Weights of a small transformer language model: vocabulary 8192, 3.51M parameters.
Each number is 200 + 20 x the weight over its row's rms, rounded and kept within 0 to 999. Layers, rows and columns count from 0. The size before them is the row's rms in percent of the matrix's.

# down: layer 9 MLP down (transposed), 384x96, rms 0.226, rows 330-346, columns 0-95
# up: layer 9 MLP up, 384x96, rms 0.115, rows 331-346, columns 0-95
down330,096,170,225,247,175,214,215,209,190,197,219,205,210,191,176,218,225,216,236,204,237,196,199,169,203,182,221,229,186,184,194,169,235,216,211,209,202,192,188,223,209,207,178,187,178,202,191,212,196,201,214,184,206,203,179,168,197,199,199,172,213,194,199,201,224,221,165,203,205,204,184,200,200,195,176,213,230,176,220,223,215,206,241,182,195,185,188,176,120,207,187,217,210,163,205,189,207
up331,092,217,204,189,192,240,163,207,209,218,186,179,185,224,220,196,209,221,214,206,188,186,214,199,177,193,165,184,203,221,155,157,195,216,175,225,238,188,158,237,209,158,182,211,188,205,207,213,230,195,203,223,187,191,204,185,176,196,200,177,164,206,200,240,222,230,174,198,195,182,215,211,180,204,196,222,221,222,184,207,188,197,212,205,199,210,199,204,241,196,204,177,198,177,219,182,234
down331,099,237,187,176,198,179,209,218,204,215,180,189,182,204,199,226,166,209,204,237,192,187,209,194,227,145,237,204,204,185,164,190,237,204,213,186,213,209,216,209,189,195,209,202,194,226,230,203,185,195,194,194,168,166,206,179,196,217,238,211,212,201,185,214,253,176,187,199,197,187,170,163,185,188,222,216,187,192,211,214,231,203,193,214,220,188,158,193,192,204,186,216,207,226,217,167,176
up332,095,190,182,216,179,240,170,205,208,195,238,198,224,194,224,179,213,223,163,212,181,210,174,186,187,234,196,202,226,190,203,197,219,188,210,206,218,204,209,232,197,218,191,175,171,165,205,210,225,190,183,209,196,158,238,166,204,230,188,222,205,207,194,220,216,210,186,174,175,221,194,200,164,162,227,217,196,190,209,231,165,179,186,222,205,209,191,189,219,222,214,175,210,215,177,223,188
down332,102,217,191,154,206,191,196,220,216,210,198,206,187,241,155,162,196,206,173,186,168,212,190,196,178,225,203,212,182,209,195,218,216,233,184,204,227,223,160,220,187,190,182,198,237,207,192,201,187,197,193,196,175,180,211,213,195,200,178,218,177,198,212,221,245,199,218,211,209,206,210,229,155,235,185,205,200,179,246,178,176,204,198,218,200,161,196,192,228,216,198,211,193,171,195,198,217
up333,099,179,220,183,217,209,201,203,202,189,182,205,191,221,165,215,186,183,192,164,202,206,218,206,206,183,173,210,219,217,193,179,197,192,203,219,168,183,174,224,224,223,206,212,174,185,197,181,218,181,214,214,246,168,197,208,188,182,175,232,153,228,194,199,214,182,169,208,212,222,191,229,158,174,236,157,187,194,190,219,205,217,211,201,233,206,240,180,228,176,205,191,187,196,205,209,179
down333,093,194,210,226,203,203,230,221,229,179,212,198,188,184,205,186,233,224,200,177,242,218,220,208,193,200,207,170,162,191,208,198,185,186,178,207,208,220,191,158,192,184,193,194,214,199,199,213,168,211,176,203,148,245,223,192,193,212,232,170,185,179,211,234,222,178,202,206,241,192,205,179,205,208,215,230,183,209,203,223,215,157,200,193,181,204,168,202,200,222,204,211,181,210,173,172,184
up334,112,218,159,204,168,189,211,215,202,161,155,204,209,200,240,181,164,189,184,219,215,206,199,182,174,191,185,194,217,232,228,184,219,201,240,188,176,204,176,225,219,198,188,182,165,194,172,233,197,195,197,215,194,233,170,186,197,170,199,179,172,206,226,220,216,221,209,202,169,209,220,203,187,184,213,227,217,238,214,199,202,193,226,198,192,208,176,232,231,207,214,186,195,187,189,204,191
down334,122,182,173,176,212,175,194,208,162,221,190,222,167,189,153,197,194,217,215,223,179,207,205,196,201,199,210,191,211,236,232,191,171,207,212,250,168,201,211,202,195,194,212,194,222,236,196,226,212,183,203,198,201,200,184,215,177,169,175,190,229,243,212,228,199,181,206,205,199,187,189,178,198,198,214,228,181,196,211,220,178,218,219,179,207,168,150,206,241,194,226,192,191,195,187,216,198
up335,109,201,173,231,223,199,173,201,183,199,210,217,226,181,214,216,209,225,193,178,182,195,159,188,201,204,182,189,201,217,215,215,200,187,196,169,186,230,235,214,186,174,171,213,192,193,172,196,201,171,170,184,233,219,194,197,243,192,207,190,191,187,194,186,241,224,179,221,214,214,197,200,189,186,188,185,218,186,165,218,195,197,196,206,174,196,253,176,241,168,216,212,220,226,231,214,220
down335,107,192,229,227,201,218,234,194,228,171,195,217,192,146,213,184,181,206,211,205,161,180,202,215,227,197,221,178,220,219,209,205,208,211,184,238,187,201,176,196,166,189,189,238,196,211,179,194,216,193,204,204,204,191,222,190,204,216,191,202,199,194,175,190,185,207,203,211,196,207,211,183,181,185,198,196,212,198,256,203,177,236,202,203,207,192,219,219,177,213,222,124,163,213,185,190,211
up336,102,178,205,148,215,188,184,275,184,182,185,150,220,206,201,193,194,244,174,228,215,178,207,192,195,200,205,212,213,200,216,185,217,217,208,221,172,224,174,205,208,210,213,215,209,195,225,209,196,189,210,204,215,192,191,203,182,206,182,185,194,178,201,214,186,163,215,188,186,216,176,210,184,194,179,223,199,176,224,237,183,197,196,217,217,202,182,180,189,173,202,225,156,200,220,200,172
down336,101,176,179,220,198,171,180,211,178,219,221,189,184,187,224,190,227,190,188,198,191,183,215,196,179,193,220,222,184,185,199,231,217,169,213,184,247,201,213,169,229,176,214,208,203,176,175,152,199,200,193,232,233,208,225,165,211,161,216,212,196,170,181,199,189,222,186,201,220,197,200,203,199,217,199,211,205,195,193,177,219,239,216,181,189,209,210,186,232,220,197,200,244,220,173,210,164
up337,095,244,197,196,186,216,222,226,219,208,232,212,185,194,213,166,200,231,202,188,204,174,159,203,175,228,198,206,188,189,203,187,207,214,181,188,222,215,243,197,229,187,183,159,200,202,217,202,199,229,166,176,171,196,197,216,161,208,178,221,186,176,201,225,177,187,208,169,207,179,162,208,195,196,211,201,220,230,176,178,191,188,156,208,222,183,233,206,198,193,184,196,226,200,211,192,177
down337,096,155,188,202,225,234,153,173,197,193,148,215,221,218,182,201,205,228,183,190,190,195,224,217,233,156,182,202,202,206,171,206,204,219,180,179,219,197,179,175,170,204,236,220,192,188,174,214,207,187,223,222,202,216,218,192,216,167,208,208,175,210,190,206,190,233,190,204,193,186,207,215,202,221,191,190,205,179,231,225,197,225,175,193,198,238,204,207,195,205,215,169,187,202,183,231,215
up338,104,228,228,225,202,222,193,170,220,188,220,175,202,187,191,209,155,191,207,216,163,222,196,202,235,189,188,193,197,207,197,212,181,218,195,184,236,203,210,213,177,199,207,181,153,194,211,194,242,150,185,158,210,205,172,203,196,204,196,190,203,202,187,227,203,180,171,214,241,205,207,205,216,186,221,174,189,172,228,204,196,189,200,194,188,197,204,257,188,190,207,240,191,210,200,213,215
down338,135,179,177,185,183,183,191,222,211,203,191,224,184,206,221,195,251,223,182,196,207,188,209,205,178,218,213,191,183,208,248,160,232,185,188,219,116,193,196,198,212,197,202,219,259,202,198,208,203,239,190,215,190,195,217,201,206,187,216,192,195,214,220,177,213,201,201,194,176,192,217,190,165,215,201,217,204,202,188,209,212,189,181,207,204,212,182,175,213,204,212,148,193,199,218,194,184
up339,087,216,205,160,170,186,182,174,193,225,217,232,188,216,182,167,197,178,174,195,220,192,224,177,239,215,200,238,194,204,201,168,197,202,194,185,206,255,184,185,186,183,190,244,223,171,177,190,200,210,178,195,219,204,200,176,202,193,232,216,222,168,181,225,173,184,199,175,213,207,200,165,201,195,216,189,173,200,215,196,181,188,195,223,206,195,226,203,217,193,218,202,214,199,190,194,252
down339,089,192,233,206,213,205,178,189,228,205,223,182,191,177,180,198,212,220,237,189,166,224,189,231,219,202,196,210,210,178,179,218,171,208,251,223,186,233,184,169,192,208,205,177,214,195,217,221,186,199,203,182,206,220,201,170,192,216,180,171,180,195,185,199,195,192,158,203,190,236,193,201,211,186,157,166,163,234,202,201,206,221,188,226,228,215,200,177,173,198,190,223,227,219,201,213,189
up340,101,231,222,217,197,204,184,199,184,168,232,196,194,198,195,176,194,184,212,194,198,203,173,204,199,198,194,181,207,199,223,200,198,160,191,177,211,176,182,171,221,201,197,195,211,168,237,232,209,207,219,211,243,218,178,182,206,220,198,182,200,187,204,214,174,232,208,201,233,234,230,171,183,237,164,219,181,197,212,185,190,184,201,209,143,176,226,231,191,174,229,216,191,219,215,210,192
down340,106,196,194,283,218,186,189,222,206,188,220,206,206,164,217,195,219,203,171,219,175,214,187,191,219,217,191,184,194,192,198,202,189,207,204,214,197,209,196,222,174,187,182,178,179,227,205,205,211,194,183,194,200,199,180,218,196,217,203,183,211,189,208,206,231,170,207,162,221,200,227,199,191,203,217,196,206,212,213,192,169,216,211,204,208,184,177,208,162,245,136,228,219,223,185,162,196
up341,100,200,182,195,213,192,209,184,204,175,214,171,195,180,179,184,204,235,201,232,220,199,231,178,187,161,156,206,230,204,174,220,192,190,235,201,210,178,177,214,226,202,217,210,198,193,203,178,201,196,256,195,195,206,210,205,209,167,204,192,227,187,200,212,220,189,229,182,191,208,223,205,183,182,190,173,182,168,223,207,234,208,191,224,196,198,211,248,203,196,226,186,155,189,170,224,181
down341,092,185,238,188,198,190,204,193,203,212,201,196,212,190,204,225,212,228,203,260,192,191,185,221,207,193,172,210,205,190,239,231,184,180,186,184,208,210,205,177,182,217,194,180,201,174,207,201,207,201,183,178,201,214,184,203,203,170,196,189,172,239,186,219,165,198,186,186,214,144,236,236,174,212,205,201,214,182,200,209,203,198,190,217,202,216,194,212,213,173,248,147,165,190,213,220,215
up342,097,218,204,198,179,210,218,212,177,199,187,175,171,210,198,158,215,217,143,218,199,221,224,186,216,177,195,200,172,195,192,174,185,204,175,187,193,233,202,220,228,211,222,185,167,177,227,215,202,225,185,187,216,211,204,167,209,186,223,185,185,168,185,186,190,217,198,252,216,222,231,201,214,212,205,165,181,198,185,225,194,202,210,251,197,232,215,176,182,199,193,217,213,185,199,191,207
down342,094,193,199,205,195,204,195,207,240,207,200,234,232,184,221,258,182,192,224,190,210,181,205,200,166,242,193,222,188,198,210,209,198,205,197,192,203,173,210,176,172,195,223,217,213,212,161,145,218,190,211,208,200,199,195,235,218,192,191,222,208,220,214,180,197,196,202,181,226,175,172,209,182,199,201,217,182,200,198,154,223,206,213,143,186,206,178,209,240,188,179,191,183,198,204,196,187
up343,106,192,196,180,167,227,212,212,245,174,214,180,185,212,211,221,193,217,192,206,241,199,195,211,234,212,171,180,184,188,213,180,189,220,199,190,180,197,187,196,162,176,218,182,204,224,228,187,187,208,198,179,212,214,185,164,232,211,194,176,186,222,210,219,194,225,215,235,197,181,220,194,189,184,226,197,207,183,201,196,178,184,191,255,208,224,158,201,207,203,189,168,203,251,203,183,215
down343,117,176,200,247,225,204,176,182,227,204,192,216,203,205,228,175,201,212,206,191,177,190,206,212,163,199,216,219,237,199,197,220,208,224,202,217,171,185,210,195,219,225,198,200,181,203,180,196,221,201,207,213,223,190,215,237,180,171,192,213,163,192,189,189,202,164,208,161,225,215,177,215,201,202,163,176,214,241,218,180,197,214,190,165,185,197,247,189,160,224,208,210,172,183,181,196,199
up344,101,234,175,196,183,211,199,215,196,198,186,179,177,184,227,261,163,182,230,208,170,187,190,196,190,176,189,189,192,213,169,193,210,204,191,168,188,198,195,239,215,189,220,199,192,158,170,225,198,196,239,210,226,189,229,211,224,188,197,205,217,211,208,194,188,206,226,163,176,204,208,219,208,202,222,197,216,231,220,203,203,169,200,184,170,194,236,165,211,184,206,182,227,208,211,226,203
down344,094,199,217,205,203,233,202,238,177,211,135,188,217,206,197,189,211,205,208,188,227,195,226,184,191,166,204,183,201,190,224,173,189,220,225,210,191,217,184,205,237,219,222,297,182,189,194,193,192,179,201,163,210,212,190,181,196,209,211,202,200,214,184,224,182,206,219,207,213,179,191,166,199,206,214,216,220,196,183,190,206,172,195,191,199,194,173,222,205,198,200,191,193,184,198,207,173
up345,098,190,190,177,223,205,182,215,200,205,232,185,209,197,192,201,186,230,158,223,212,223,190,184,166,182,232,169,223,164,222,180,210,204,223,218,203,206,159,199,227,171,218,241,228,212,191,178,226,170,186,198,185,212,179,192,236,223,187,231,179,219,208,198,205,167,172,186,221,214,191,200,210,212,191,182,185,194,173,212,224,191,164,188,198,219,223,198,202,194,235,186,177,185,202,218,193
down345,107,181,218,192,193,224,199,194,191,196,227,204,183,206,211,190,225,190,191,195,212,186,185,153,178,205,206,196,215,218,184,194,186,192,164,223,206,230,227,187,206,218,192,230,185,160,241,208,206,230,212,230,180,173,180,185,181,202,205,204,191,205,210,237,220,170,157,224,211,214,204,182,246,213,214,188,206,178,225,176,218,187,187,189,212,198,220,198,232,223,193,159,217,206,183,174,165
up346,095,179,163,209,189,236,214,197,183,196,176,212,209,203,224,209,205,182,191,174,245,203,147,184,180,177,191,193,208,190,178,211,210,228,218,218,184,196,209,201,201,191,220,202,195,173,203,210,242,212,184,200,195,203,221,210,196,213,179,185,181,210,205,209,224,201,228,203,225,178,174,203,240,228,212,200,191,164,189,209,229,194,195,202,228,190,175,192,212,243,195,204,190,174,193,131,217
down346,092,177,205,207,205,186,187,179,192,215,207,218,211,194,182,190,205,204,201,223,165,236,207,188,199,223,212,173,191,166,201,199,228,240,187,157,253,203,213,222,191,193,178,229,183,190,240,210,182,196,207,185,227,211,237,209,199,178,176,176,196,220,224,202,205,167,194,190,182,181,213,214,164,198,183,177,210,209,187,198,184,178,216,162,187,206,194,205,196,170,230,207,237,194,211,227,236